Weights of a small transformer language model.
Size: 10 layers, 2 heads of 32, MLP 256 GELU, vocabulary 683, 0.558M parameters.
Each number is 128 + 24 x the weight over its row's rms, rounded and kept within 0 to 255. Layers, rows and columns count from 0. Numbers have three digits each. The size before them is the row's rms in percent of the matrix's.

# layer 2 attention output (transposed), 64x64, rms 0.0862, rows 60-63, columns 0-63
121:141151122122079140127144149161142155115142060118140196132146126079116150111129099110095177141122113131115110091138107150146132115151132105172146157142093126132123132143136126144127091134114095
117:120113148109107128109115115155094131105126095132167169112152169140142134139183197110096147116109123104133109095129093123118112132164120100127177113161111136110168135127143160116129130115109095
099:159151098144155110109133143132136126149136114068093101152167129109132095142130161156092151124140140143130154120137112151157092113120154095143103129105117156122194132125080157092122111145102119
126:149116088110089135147147129119121115122129118117175177114156095154100151097115158106145103113136106133116144130134150149124129109107134172113118160120143131187102088125153098149070166132136125
# layer 2 attention value, 64x64, rms 0.0874, rows 61-63, columns 0-63
119:123151160132129078130125194088126146099121125116116130152143137141112126116135147135131098099114105123121152100142150111119092137110123066139129162128160125078161123175096140152166161144131131
099:122110087118129094124100183187128142091112134136147116139157125150134151145139122143092097133134100154099118134149142124168106075129079130155143139137126142127121131159088151144146142137164085
114:117145149118123128141080095104159119118130071135145133126130116107166056125157162140136117153122119149141132133119130108109083134140179126093093128130075115174118143107158153118129119137131141
# layer 2 MLP up, 256x64, rms 0.141, rows 0-103, columns 0-63
102:142160143087099083074100095139109169151141156111102130102154143151110148118146155154125140133114137114151107061110145096119111145125136158137148114121148152116156103137127116098130102174131142
105:158135162125118086094111153128130080106143097092093139147129127067118127131146166126141128114144129152157103159109125106118137173157106146145173114155141133147122112157124160091085123104136135
098:098130122124107062118092168124123088140140152128149122179122162109091129139098134103186088121143093156165104116135122147125131103125123129154108169139125121147146087147155148124144140118129121
103:154169100129110124097192169119115121102129153086129152142174136105135152122093136086157120092116139136122135104104142125122117132110116121153152106133179150107123111107150070132134135098154123
096:115132112122107161130120130140115120151117135123132160148147124072084132134121117104142118120098119123151099157134146185110140168109092107161170120157149123189143117120140151110086114155079116
101:162142088133109121140101132140124124127117118092104119123162126127082130121136190158131121108114109105158074136134124075140094124178115180173134134146145133142148132140142133109085105133120153
112:139163140133116130120112189127100106138114152097124135153182149102108097180091134141121119107105125139145169153134135145122108095169130115126120149161095130143128169138124129112110117072126087
103:163162137080105090122119099180124142101064131107120147109127146115100116155101152117149135105136078169129161103120172125127091152143113151130127132138116112128127151109163153120100126142140116
099:180123138104105127130120143125108110127118110095152149122121121131129169109161128128196145091124094152160114157102117105101144118137131180113121110150162128127141089171114100132140072148147125
110:116103110079112112107143161123113107142106116112165146132137154146096114147145137123143143105098101153113134132116150158098075111140148142132135136164214164093121119113138098144148135116103150
108:134136125135096123129154169142095138144056123131139123080134144109150123166167159121146141121114105143140126153111150110086128106122150097114150112122180142143128167127120131090135124135068160
104:197137151135099123106122098160109061075133124122135152146140135086117117155139141163137139107120111143127141153160155128116122163118125156147141083122146111101099145112142148102094099124125136
106:115145149120110099114096159154111086163136160142148119110119147157099118140182157129143089115142108084172110098152131111141109092096153114106131115143157113104141130102139144104091099168130132
102:106130151122118121088133100129122125152158114132146147125136136120114126170166148112132157166115160116114103132157118163125117148112132084103094118165153102099177122082100153064139128127100099
092:097132171099125093088112105080087113135114125120109142161135147158132152136139147129096148084137116137118176096137151171140152166097150096136168143126123112107133106148088106128160117123119135
104:127160119132122105080161147133133115143085122133118116136159168149118138141138128106174094152126089103126169130105181087083089164093114154122155119121168119154119140142120150120130127101131109
112:115184125112102123106086089122104137137115172135126147118150151073114140128163124130120125123138094138139130144105174178088107135112134140126171077131131110158155132153110132121095138146164122
096:146126140119106138150111121110112121073123134109134138086115156130117133138148168090181110161086074113135130154145126150093131117113094139101189117123183125120143120115123147144139130125107168
110:115097095124119107120135143101092132133085161135146133082168142119121167133153155150156105141134106117160100130165153085119137150178142116130149130135164138121145115105101117104114120161068147
098:110127161121123106128118143119077139131113152117125138131167119122142200180116145136139100110151110111107145098130156115088163138162093158096103116126168132138111086102116104123155158107147128
124:139160146134111124087108115137118120135099146112145126133143139082117119136179134122132154134167082141121164119127157126120111117134142125152148092139112149082127144147106136046174124129086158
086:172147127124113098097134106114119155156113147131113135180172110118098087143121108131138150116137144085141135083118140119108140128162158155133105115188135135177128121098121169094115121106103142
102:171143100129112123100108129158102142128119132125131147103141139066088139174146133137154162136104091131145118115126123156128101130137188123165147087144137115070122124143145109121130092144091108
082:158129159105117069100108157121112134084151094114116163073140114137119170139128100126158099114148122117154096109119100115119205127143147134129117144147139119135136109146138085136149120137115150
089:164134095142122113104141161096121114087161154117107172086105135126094116089152161123148111130166117135152151089095130156110165123135191129145124129131136122099111133117107124120136097090146143
092:155150083164097111111089123108128112143109107104162165151181114113089122131157128066155156097138084128129167141151146125122122169155117105127121128117094131136121130151122117102103135111119151
106:141149126112126101094112104086120137113089147113103137140173164112080097118135137155134119123161098148172134127113120163090088133148138083179151155131118127145137159144134093100107114141148121
099:154133126110082113113118097143093109099155132093140152132136155117100126138169149151160098133119099174107191095111117144148149114107130155137161127133159136135105119167097118118154135141086097
099:099118116173119134119133143080114141163128137116167149103165143123129138131130140144130137094126147112155113106160099166146117116162124068121112136152141094098150145116080081130099140087104155
096:150117124122086139115097125123117125128119141096094130113151112085096151189142133115155149141134069094180147154159125153088117149117123156133142117119166121141125118161133160098135144132115173
089:158093121095099118110167138123093111139112153129148144140172152149084156145169115079186103167150113132133142139132148147102132111122148112132111122113149109091114125106141091134161101117111098
114:105153114137115106134106148121076110118130132116140132124168143139107127148153130166140128147174108097104119164174098126114128085203112135096140113158092152116134143143106150083134133114138104
098:110150127091122120108135120104123095141081139084201132146130135078138129151157156129147137102105122168108141125163091158143110112131117135149159152155140131106107130158088091109142110139111118
083:153179140130139085120152134120093100085120111086168166142107124138148129151132150135107138107168143120148111168102156152160124128099123119083171125137161138114134088118093101116111146106126128
098:165117156127130142111099107137113104094089131094100178159188169109121115101147144159144150123129110114136133101146112121151099108156126132162137137150145084122160125130148137098095122089092123
094:150121122127087125114129121080104121075141132117110156123126180120121151130134148134104127134164135136125179176085162078126105156140123127133141141114123117158129145201115110122109125118126093
099:128177117179092102139136123109092101127120140109149145117110164128153182132180160104121102110099109111134136167130142084118125144091117100162150115142172112092128129112112125141122104107122122
103:099159086159083122122128129096139135127107148130147113076165164122124131140146167102126091112148149121099127146165152107119115168134091149090125089125160119139094142138137172121119150095110122
100:130115125130108097151111116148123104142104151132112126153118173117135167151125123116176127125177128135180096158155103111113114113120139131089119108129186133097145081081109165118150139104114153
102:122153185134115121140071130141121097164071140139110137146167108102118109144150151129131130102142104070151160122122146120099080136164120134107167147124153146134148143134105139143092132145113118
097:138137133091118139136121177114132057133116143120155184086151173089130143117142141132128129128103123123126088134127095145134088146149138125139168077133148138118121121091113126119116154123172157
096:120133119092112082107138113094140102085131125149148192105148152165111142115136159127130114120148080144133149120142121152119123107174113187126123159122119159137122089126123086110084112126127130
099:176140085108115118114123105185138175149108134108095165120165135112104112117124172149122152111100149143131127126152117142123069157138121117093123098141115147165121155119117099113082132143143129
096:102134120141097125133109157121108119180103149126159134075147138114152111137162120140145118122155109076124134122124154096084116134158144119074157086138146152155162130123114135116125144172149087
105:109138106099120137134086125126109108130135177099115160138148139138112154158121149124138107124173124155134165134155104173125102141140078151081133146130132154167099131117091114089106172102113108
101:134145150127100111107101161123086131160123119136098129175144152120156127179154140082127134147143099138100118110088089123123089139107098109137133091157141141116128130171138167110174129124107100
097:147162142123112114124112127075124083111101189137120158151169163117110106121163160106103111115119107105117144120157125175148121147129110083134138140136146117096136124070123164132135103118117141
109:128108116140103087124142145132109104144096144108116140136141133138093154166127132092176106089126078163140148124122173109148126156112165131113143163154156084158091109111106140151156131113118160
105:128102100129080110130130128116090139128109117079088140152200169143107150150164133168143155123134127110129132136135097113151150146116103104145148153152106135141112136166118104117076150106144123
096:126111128094087136116169150146118077114117164112150162116174146083146128152118104076124107131137144132166121123124138084103133139177138146121114145122170157156120135104164141124144148113099116
106:135165148100097068081123099092103130135084112122152172140128136123088140118131141137141095137150134164160090102123133141126101152159145169156155076140147111142124105118147134142124126145114132
094:193141138089100089124127121138091133143094129127120153156124131115114110138135128139111115131153080120138177131119174097147074173140155142128171148122091123124122166122127128100121151152105121
113:162103139097116110113117097078105150118128108082117192087154143126135146145132153151142137122122117121121132141111128155109109160138096158177093121131149121113139122146150068125095147152110151
086:175092141106109106115146087106127119085138149130123119140131125146105144163145125139141112113126115181139146134095146085111114191146161166102135109164123132153095100100154118131133158104150151
099:130164071146129120091120109132124129104112101120097165131154126105130158105152163114141157109103140128140113100131130154129094140137134079148192096153155127152136156123133140070102115141148148
095:126120146126099141111137131170067144097114153119167149092121153135141175145129119131129138132103104144121122143141128114155095141148140161142137090122148140079130158114107110082143128167065144
097:141130161100121079079083161113116128115143131139144129084153151125084139105097137172147127128178138191112119107134141138128157135123168122105106148131135119119110127123132115078148101116137145
101:129157138148106127074134085118132113098163154106160119128163128124078139136128138142132102057116158140132167135130123173072152151151143118105149107146120139128113107124108133129163136106107151
097:107157127101074156147152140116109113131077148123187160139172140131109129133166116093144127088151112140112110153167129126115103142121124122121129162113115186150129081115128105140125132126106156
102:123136131149125118135108084126098103106134157131095175153151130100075124145132171143106131127108133166122137114148128148108121144106071131117157106158152146087114147148087154111126170093159145
095:123146121153095134081158142151121104123112128088112130131174133121116110118176175081114164170086120121104146122186135158158114117121128124128118141118148110129150149133095149116128126123075147
089:106119198131111122140113125129091092163125139109145158125128123166128112156172145155165160176098112102150154144134135102134078096147111117085148124117129137135119128099089116097133111117126118
099:105133141108130124106106142085089130149115122122129151178120149140119128121119168119114099066161145170178122097127145154094133161102098162098151122184127115105146140119103142102123126117130122
112:114125139086119116084146159159097111145111139142159122139150153070089138143150160142125091130112114161140118140139086096142142153161101160105168129118174141090132137120102139086125138116117120
106:100166123122109098151115128101124061105094133099144145117117129156130145113189134101188150127121129119187114127123150133096129120115129114107149093159157128140115139129126106135100150122155167
105:146147124123082076081139133176121085108122137149137130123125100104111121164142147136148133136141089095141125155108125111111103137171163139126176086132145151125119143154109149120106145130110186
102:128133111104112099092151145144099167076120143143124142109142185130145158173181117107151146157155132090130092080124132109114130117133102090137120124138158127101158112132141134121156153128094132
107:140135108113109110107137139077092101136116129131153160144155166121095180129174123135177090130125120089115145153133109112079145119118110137154132108161121179146121144159132099124105129093137143
103:161160149135117111099144097114105108141089144117131192134151120089125122130119124139104163093132140096132150133133136137116140135153168137128187108159108115142176130118098089091093107148110149
102:125158147114111110134122108120069123136109161134115128124124182130108121148203158149138127090125131114126110162124165105129117132117159085085123094149132122102178142110138161118141147137101134
095:107119118148126097135135161130123109124089093116139112101161165131130116154111137080134086133171116135136118144126163112129148147184172091101099169150149134142145114116114119134180122156090118
102:135120139132111089107111150152097149104094148094150134087165148118093148108133129135136171147126110146135159083093140141145125126167127095130082143144133158117150191164140124109093119124108124
105:099132130105104094113138139127137119146088121103130165113150146139116122144121131120136152133089080110180165098153157138100129172087127064089105143130116096126116141174127099129131150127145139
096:115128075129132130097115140153134117084121115081133163137132138081106079127111134109137131085159134168123136138128140160089110133140126147116098156192164093159161149141107121129113133129138136
110:102133147124094128117149122140097101145133120136158153109141176099155130147149148152103171135130128167160076110195140124151074119128109111127136132137142099101133142121076119130107131121089122
090:152119094124113112104139122121150152102102152099095125148145136133130137119183166100169148107122078132105101148088103159130078126115137092138126136135096157095150123121142166102135132154142168
106:113154159075106116111127153147106100126123096115151169117135175145115142150170126110091106117134134147155146079107109121108106187155116106160140149144163137087132153153127120140100132142126109
099:087141140099085103112128148111094146154118157085137122133152156118123105128134136118124108089115125132153128122120149152100097104176151111134153153135134165083141149130079137146187120169113144
109:150145096098116117128123143139088124111124175106108151131164202093133172123095133134129103123112145157133110127103108124145146121135103113133143147199149174123153111132125107103138113113117097
105:128176132130128119121148115127081136128118137109134117138162149137113094164138132143142100146126119088123087128155088100154136143185145109115119140182130125158133129089116168131091086126074122
106:107133149136077142126122148128103101133119162128123123122151118079132136161143148130133142121132124131193173098094083148134083150134146065147177129126122109105129104151122112146125118130088126
096:131125187113115053088092127132118132108152144130104130138107138114115096113186141114165111131163139132142131140093140112116144114152103104078157131149105151130172123146131168125136130135112126
098:155142143084126096138116116158104129133099128126108146100131151118109180143173146136141141104118111133108112112140129079101132132130120124121124125116172169093150075143073128079136150158137161
103:126178096137106136110136109144101118136088195077119136133175150134130142130157145137157141134089114146151141108090160114111085121131155143147144064116133145158109131122129116128148117140114114
102:116189149140120100099115146149118101125149164131147136104107134119098137143150134129151169121092093069151119103113128098108128107156174103094109103163143155125115131106091131131146124165121157
100:129112128120073119120102102113124127083102122112134106077139125129115148162142167138147099137131081134142145112154146145107097156128124134139148167127134066155124166134137144120121126185130175
100:121108096095115101113120161125143118161108139136191135106133126116104118163117104111128138158167086136110176119110124116152100132104125117101135129180109164144191123157104127101118128102128149
110:145118186073124118100086104107116106127116108099137167154164106129091132153178137132134108102155134114119128151150141111142135135148127129083123130140114108178172151129133129121073113144126127
083:152127078128106139121110143151065137144142116106146147156151126125154146114096153088105122082170129177144130084137176110142133130157113144124128131130121111119134134074103107136106118085133144
100:157123121117108088138132155165094133121138162098102137156123119153132120160127138113129168074115112157158152136136168128147129124092155119125100148165116099102112165145112108123150129071087159
113:146132167103117101122108133160128083123098119129120136099137125132117114155139141118189159143093066123152158107121135115085063121146119146153166146171130147125117157142127114110113106131144140
102:154151130125115113121111137125109076132113144113165177124125122114092151153169126085160144091155121169114151090136114144125104168145124133127137139153182120110105082136083104113115116144108123
098:147120166136123131138082120119097154120116161125120136078157150107129154123128135153154135064121132132121122137120105110128130131175092114120132100135135139080205119154128129092142121115168154
092:114133089140102165127135168122085121133067106109178134115171118095131169124117135109184138147116110145130105144106109159097124092160115171107125123149122129147125142139110096120137152129101131
092:133126116106122128098125115083120155131121173133114148105145134135082180109170149102180120146132110081142167081115101104144143128139122111126114159133119132132138137171114148090121089170132124
101:150147125146109077148096107171114144100112114086115143049158163121135113156145145116128131169124128112119091118149145166109111126158144124155129111130149115122138155130136145115176105130112092
112:130124134079106131093103141083123112103132155133170134126145162104127141132148147116119137088153124106149136146128133163102148137132111094128128166136143122088164146154103155079183088091139116
106:109103140143117098137117087114077142090137107128105167114128151109100142119125143153105126148203124147159124114102121126106123174135147144125110095147135086149174109153105126124159150145151104
103:150129110146108106075128152093125099151123089094172121081131146121107158144174170141170096116106114113130111174140144143119141097183122113143149124110135137152146108109118141119153141109120146
104:127151165130089091117120160096106129113086113119150124122129129128128123135150119085148152093119079159139092154144133173143102146114132144121149143113172094117124149169152149115143073158115149
104:145111129129114128134085136167089142161096146112149169096158148151148129146143134119150149109131132094126111143159098128146087097150088066113116140135105104152135164109117121084113150163118144
097:181162083159095105140098157122094145108119168093129111081147135133132141108128140152149130132135121104110155114087138133103144099171127123144116125154155144105147173102127100115166118145161131
102:156125163098109110126110105103131135070152154126128115124121143140058127114165197073146119104155135132109136121121161133117110118113145092119180155154140130137131119142138115138149099140125117
099:157098130139121131122108112141114106114175135086145145126135149090095108114113159148137108085175145123137158141115110117093156193140078122126154126140143126100132130147070105121121142156155124
# layer 2 MLP down (transposed), 256x64, rms 0.12, rows 0-102, columns 0-63
098:119144135128153107138092132128112161097122111141132108109146151157166122093166107108159128135095149149126157114127186126085094152125140110144093166106090123137121059150130142139115108163127122
104:128113139107117169204136145095130114142134107115174146145148109115130138115110125141146160147139109127147112173125113151096136095126122107128138125074124114151126120181140145111084093085100143
097:071137111110166151141165098126109162113159121114136105134102141131126097109172136112121149152124156087097114137093135128111170160140132152099146164116112157079132147141135115130115160107092154
100:118109126149172158114115085115139112142124147133105134147106102138117130144159144103134129116107137072162119108116126072145118120134113132202137130105126168143165143102068108125157137120153139
087:110125122149133144152190137107143147078154105130082113144092137132154127121160159131094140073131102093137146139091094120147124125121125111109123139093125149152092128151112134157180122162138133
095:116148106127198146146102174086153091135127114161126089156091134140110166092090130128129131127111152139137130127098136110148156116126127089137139133103108106151095145140135162145134100097133171
110:135113119117131135182103073177131124143062153107094132123142139161158134164099131106165142115130161146120167126140089129161143106115121129126146163126103096113139107145136112143120117094122100
113:110166139157156064101108155148109133094116090132133108090127107148106148105127183153188118148161098160109140140099143135143121108122130162102144148154103098112120137100138131134115123124124144
089:144156103110162163132134141134124151113125122078128125155176112133105091064190156134098148112113113160139145112067114135125143140097134135148144096132119148090131125123133123160119112129151143
101:117134154137108094144143080130102138106141135089124097147108081096139126160154135129099149085115113112092114170144123167154119130146149111153094145105138150152180173108150152106143116144134132
107:102168106171116155119106128125158082138092148172128133128097159111131128163155160146140091151126109138162130106112152141137159104111113092114135114124123098064123148169133132125092139138133101
096:135105135140179153158131107133109133120147139093150137123116166128131125085127113093111130133131115150146091132130122129153146099123138126094135160148111070078085107161162149151150155119176094
118:107158146141104092158148141147087157138139166159136141162113120124079114105142131137110115075141102147080154150131134152150131118150092134115161110116129120142110114111113112100093121091161175
102:158101145082104177142087133086120105106102163131140093172118092128154170137121165100158133131133120116138143153152145126139090160104119116146116132110111144116118131138160147134111074129157117
089:117114091139123104152127168122143123103105131207143121119107111091141115112128112171162119129150130153122158146101152125149122127103113147152113166069107073134119090122110146159130118142140123
096:141123118116134138149122147110137146115136121146115098094114058079104114124130145140095155103099097157144117123085125190112158105158112104140142164135112144149150153122177155154116142138116147
120:169085135153106133135108107090149118083100096125121156121138130141100184147149098150141096106105122102133143141161137180140121110127099115128125110119134110119175158164124121150095116116173141
096:120119144090132069099116148147140109119133111115136181151114138123151101106077105153096122165137103156112134144145103134169126157127123126146144131083122173118138100110126141139104091154157172
115:089155100148159122112130123101141100149113115118145163139133145115177121175120125137111160167099146141124098098118097100142108101113166135108173104125127093142105127149152113178095116147098152
094:145105105152138122143142137153161073110116099143120119119101165149154097139135109139152178129158150118136154137134087098142112157085162116128124108159085107118145167109144132139090075119125127
119:149130143152135137114133132147131158127161130100106124136111107178109109111159065107140150138106097129133099122138174126162109130150104146095133113095100124111094170094147123121141094152134189
086:141102141128148139168162151109131123131132147140105075158137109108154134142164127063103119157115146092121159152157137137104156101064136153151104140125097109150109138146096108134121121144095118
103:147110132133105115126153155063112146109078131117175135083111147146141139102120146117115143144143125131119140149115134162098071112104116098150127170174152152133145072123150153126117136117127140
075:128121118127123126129153114086177123169123129156113105147088162107092109136113090165116111107097145076112143144120127137131105151136132135132148123134147066102101166138128137174179119147145135
084:104129164124088129154139088125133166118141145137095102166148094103123146122095107155145069166105154115100116151114159113130100156145122155129128137108135142116150168098101130165135153132094097
088:180155148132117129113136136156179098134127106130123107113112131112147110144167088144140095145116157160124098111101158136126157082131117097110126119079114141130148182069135110120126158149129127
097:112130101139112125133110152157154133146103138090142159066119088136109146136099127115159133099103143130120138156162182117142142139138133123102108112167162080117133156154091131150123088146086128
118:176128141132092142138112137133102111092129095106168147109162130139120122163140156152109056099129093143113149108112140144143170090119121117147173122169140117155138137147139105092117102132127107
090:125119156119145131130158139125115114120167113107094120113110148111173132133143171135158117124147083164106077177106148142142132194120125114109137100095091119127089136115159093108151119142128144
107:135128122118081126143125140127114140131094153100149145118123121114117177175131108078130131119102084149155128148117107138108113097134103121153109091141142156146186154159149189131121090118109139
084:102135161079160117169146124137133131133098140148119091130131121102157121123107089095134094149113149109085135160140120135106139092139176142158097128104109155145133127118161129195132143142112092
122:069166110133139125146150136171162125078143142110104096137139133151145154124134139189174155123150126080121106129128145097097141101128098125156136120139137122123099153108115113110108085128159132
096:177141141150123164105121102086136109109109116134118131155138125147146094076128131145167150133118078089121115109116110137103106101152188120104099169134111165151157135096153147132146120138125116
080:113115164116178130172136154128123124100146137131114101130140123157137155092125133149120130146106133106079115107104138146138139119112157175118132177072112185103102124125103097151127136089109107
110:162097110143099155112123129130122115179114134088102151130158113113176133076128106115120123121135105144163128087174152142134144101148140119141153099133184103077117124110153133146129116121140094
090:110141081121155134113088145110086142145147150157125128122137157140175101135140132107071121156109083090124102122124141131151105130163136074163170143118125111135134159138153164114116116106149115
112:123147121142125146140145110094113091167078154145100105133129147117124144126144150085116159156141130141093089136153111118146110169159100120102145118106131074150159164135133096086123151129115169
102:115063126103137154115118130151132112106144160143143117135097118106147133165096131107135143155152107144193135119120079107186167161131129128093094114123155111129134116144109131110127143144151089
106:133119110123147133084158149122108094105123100114164119137145110181104119099156098151131142153101105138113157101127134122125143141132185083158131139100090165143079150143150122125146092110118153
092:125113104149175118113138110153109094104153142117159126107104094130148143140119101132143138114158152149127070134151151146128109073129138149155062115113116107142118160102144139148181134123098154
098:099125113139178119158098137170106138120096095137084153140069148126116128110112095137094178105148150176111130153087134147133170109099146101125125130159144137146136131135146107126133115128117097
089:106135137178141126116086129144167140148139138173099124123164123143103141105149130096114138101164137164143119145078126149150066149153094155101095127129087095101129152126130133124135118133095136
095:116129131152146110127106117098110119145138121133165084162123114103122132166100074102167096088151146111113121147113086126132153101138130178106176149132178119109129139172128119128131110111152150
093:121140078148155101137142130109141130139076148099160102116119094121166089152116137155108143123140144101131160205122111114123110120145110122101083145145129117165138151138100143130167117129097140
100:112132130121106155124161144116134134102184115139079096118100084147143098107162117138098119094118138098101139140146130123086130174111143132198139091128126121126141107161137160145123147138135161
104:153121100133140090091159102142126115122131119131163114096126180151171127153127156107157163128132127130141159098107114126123125090077099181107131102112103142119145117144110129144145180118101098
088:121132127140174138158155135151174132117114088124142105119056148119133121146102120161146122119115134154124141126105153093103092129138114137156087143109105085137135073165126112145149105152156149
157:124149097140078130106106113085113126138140132112142155133164156139100124109125150112150147097104108129158147114121166142140088083141124106132176138143113115120154153136082131182171099151112102
112:068115121140172067176134173130117164111134127106097151144118085154127154139132103128148097093137090158098088097133134160147127147141114123127126097151145129146122125141152155125128117144132127
087:156154113143111125145086119117123132148136110147152141146027124126122159099099158144124169115103132123120170112155103143139137137084125121136108121130107124123139120142084144152100141153112168
127:096133103124090095124100108073123124133110110115148127111092157087128159137143149097115097149154104144147159139092122166110147117143134169121091125144158106161166137136131164118114170150134155
093:135110116129141121105189095106093095120133138092125107131129094112121113100137128089174136140168121170140107136133153097102161134160144146106162158090145132104144179135129088108134150138120137
123:189116144129132130102127139106153109129108137133120118147113125158121141127110125131127136142112129103146069168109162143089128078106100141136184118099095139117148167127081167139126097160146144
087:097150106170156153156153133144083121150105143135089109138090117124183139112112152116116148135124109123113121141127125151115184108145108134101128110143121154104119148135106171144090064152133103
097:149113143185152117109149141126065115102136110111090147147136176181122141142099128102117105141131153110160115113134111089110143142111117129127116170123141154140148122156110165105131117099076128
092:133145118133147147154079131123117128177118144113159100118152134113122099099118139080121071151161130128134138105140139140155131107129133105117073151142129163130117105129198085126094123155138147
087:115118092141166173177159091170120115134132115133142164153089118120146125112113161136093107118143103103150164121085167142106094146129138142152113155084099098126097113147127144130131128152135108
094:155121153059159145122111128145080099137136130154095110143113101133148142113164149095160154117192101141139132162110135133139122156110099111131115141120135160129094112083122138154092145138125111
093:192110158112153123148140131136149127143144106121089108134113116134107120124106149166104156109122156164164119108134135138161108110138140128119098111137100079103124168122164112080106152114079160
095:095144103128145115096148133141118136148137148185106102089119087115142118133109106088127096115147170089127170122152141133108137152115136182179139147124125102121139138161120140070124117141144125
101:154133136132142168114100113148111080121107115127115122138142121140104151100135137143093112127087092131132157097137098138111135162182116106127123185141125124157100091130097178115123183155141120
091:111102134136133131051109143129148104130150129089114104173138152160087107174118092133125139140112143156150158110142104137182143135135124140131148166131125109130100130114097138145160108116109082
113:121111141103095115122134179142092136137121155179171137098122128144129091118099155108144106144136115082132144116151134100148082158102154134107131120129117140119172101117157134095112124163180151
111:133108166132166129118144148122126110144119092166151106180117090108111108157115135131103120126142117118094128140159107116164137164110123154161164117040117138115152104147133107115123123100139107
099:126096141171125113112102106126131139127138102137135155148160143140131163084117144128131082151122125121104103116112109114164155087131123102133145147172111140081117168127151115099101106111203139
098:143131086161142114085118120116068110093179123151122114113156118151159138125144140147105127116146132069168112119141146143139115136177151130143181109111101098134124094109118125136148105144128105
103:140120147124115096145149124120139158127133144144168150142129139132143103110088128144099137103148192086090110104106162123094139123166104110136103166150109084126140099133077129129150158150152099
101:156116082126149133153150157121110130122108118150127148168095098120101099094135152145121115154106126147154175146115125084160072128114127123141179139148124109182089109106129130134142110096132112
101:157145171129127127137158113106154097158094150154141133178120089112120093085127125125111146132140134117140166130104121133139113142124081132115164124133077082110150112152136087171114093128153134
106:159158144122113169132118119130113119125135166138141142181126124104143132136122158127145141094123127140125078146090158066134137120130113121146099118178101152120158133102077121118093094169105111
091:112141130149110150118123114114117087113157134180095105129124093130125132100098127165155193125117178125132132142123113139135105098117123124141127135128131102156133126168136123175108097056160115
100:101126127099098146140123103135117113122149150115152162093114119170121141140098148116156102143067135109075139169106147153126130104117100106177099129143130164148127145114138122180111097145155143
099:102085110129114170180133129130108137130182153138140155128065123144150109102121120139156135119160115114097091102126150154166124121139165141111082117118174121123148104117147125112097113155115118
109:125138132136114108161128135141159112109104146141112089129212109110176179117142117151165108127118118116141161144119108138095137109092153139087125137134115112150091078118127121148119165129123145
122:140116118114131152131093168141088141134172106157085102141120145138111132126146120178105119145161129133122093154167103112147057109134113119131158121118112147136165143103096084160137118147137112
084:102128118131119084098157160113132157140152135143160111099141107157158102145070086184134126131149160140118169105158129107116145125143147116100120085102156144137099092145128101115123147104123112
107:080111121131109167169113144118111117133126126121132126183090144115134117147134107067128136086145139141149140131099139165120136138166105099141095171086139142144122110176097130151134152092119115
111:166127125117122093115144148106094141112155139135134135178161081159141103089120145094092160098150129115090106109172124126120145103120162130177112129138176132126157145128122112146116101124090132
106:132130144110157132098137120134127116115164173125102124145128089129123129133100121121130086122134139112096119131068156099189111133127109134149124132160109173133093152093151111108133107152151194
102:099098080161113121164109155101139122107117103122146088106087131126178169138127149111137169119118128152115135162172106118137145113098118144115143139147106140115109138133097100118130124202135128
105:187099115158132110061122159117124127158119112092121098114147103158137131121163122128118172158147146142128137096117070125140142114109152126171146134125129130060148122128127131114146100125127138
092:103132101106171151148079131118100119146169102117148155116161123157164122155132119141117121130110099105097126107106111127117141147099157126145116109126144139167106136078151095120160190088118136
089:161132132160130114146111102139139081125142133155114092128118121114120085170119131092146147148101132173132166070129136115119147111116129146078091161073156152123141170132149130122116134120145153
105:153147112144104157155098105115073135083162124136116130101162139120173149116121119131109150114101089135149121130102148140135133102145135106141117125145115153087056164130111168131154124158152119
104:138134130108145130100109170124109122108101141139128148111102154088158107136117116161108152130168151172104122131150116160100123069117131151132096108176148107140130165128149157097124082094156119
097:088059122093146126128124072141123114128115124128156130113165157128118152106116111101133135144106117125140104117110145173108129167135127109138088175144124100139180167141158171113127128147123131
092:146106131166181171133134156142135107101127116087107078139138074136128129162120100139148116153114131127149138125103078131126134147135126129127093096168148143170152141078145142128129107125110090
100:126136133122141111125094102144138134127113118091157120191145121098155166120129127129120139119148116103121133097063156109153140093085110126141097097170140159167142139138106137134152143098083157
077:105115131118170169138153075120121102134157173139133141141120126109153110121135162146132130167071150093094149137122112124146111130087157114141106091096124147148108121179138094111119142121121164
092:145152108103110156127102125142142099128087136186102129083118142115105114098101079120108159118166139101136127158134077134126132109162125148113131145118175136124141131123109166132150173130168108
102:173113136117170137089149107131184117147159082117127123162158098107142090149128129106146151101101138172157125122122115171101118108109085092169135115139132128121126146122145114108141126097135099
108:109153122186130122135121148146125083127138106154148130133079122138087116151132135130127145114144109123151127108115095188090164128135127059134113149144134167119114126133112184113098124120152106
082:098106158101121124135130122116124150141147133150059120126104082131118122128108129084146114144129142148150160137106166124111129131104102136060076155141129137156117144148151151171139158166129110
094:099096114164124132187135091114161139098132130087171123121093170126137115104122161111094126099126109150127152114128143114142120156104132104141121135124121075131180169132146141152106096156144130
077:131078134121132137156168176150174141130133101117144148126112100101164094110152090127099124140141101148124130152105190118138097143081084158114107128107115145148115163112114116135141119111142141
105:105109085139112129145117113055131151150106136135171092133123148122117122130103165143120099103130109105146126143114143164069136145126116140185156165134158129115110162120156156125137135099106112
103:169076131157160128143123096120178111123133118199133092119116106111092101121096113118146162141151090144114146134098141119097155140103121146138120157108153128094143103146153136118142105123163113
105:110114107109101158125145148129128138155093152154146152130103121125118175146102141095060169149071119127115125119110149094110105138135126104109119141136168167096114147124115174111151150133128161
098:175109162131157099104085136126160135135110094141130126131099127104128132158152099116114122149153142178068130142194136130147151128079155121136125081146147111136116111110155121118115129114117106
105:116158124124145160174115117124184132143180166101132116160080085095124123119108139121131119104131163123128147134138140140116152112139114163107092097098112147161160154095115115111110157104107110
097:137122096134123142134127158153121104161124153129133065113159070150152107114122120143116151122142138075168099121123066109107159093135141147158130149148111130135118167136121134121099167116137154
092:095143090112144125133122099100174132112104183127115158104134122138128160130092094167098094168158172134105081142110124100127112113114100121155120123127139129161137141153135149119128171126131170
100:136136094162130129079127122107131122130164087096116150138126134082111113152167125163179125162146152141086130135127117098185158105115154097122111084127125118139138125103114140155148136098156119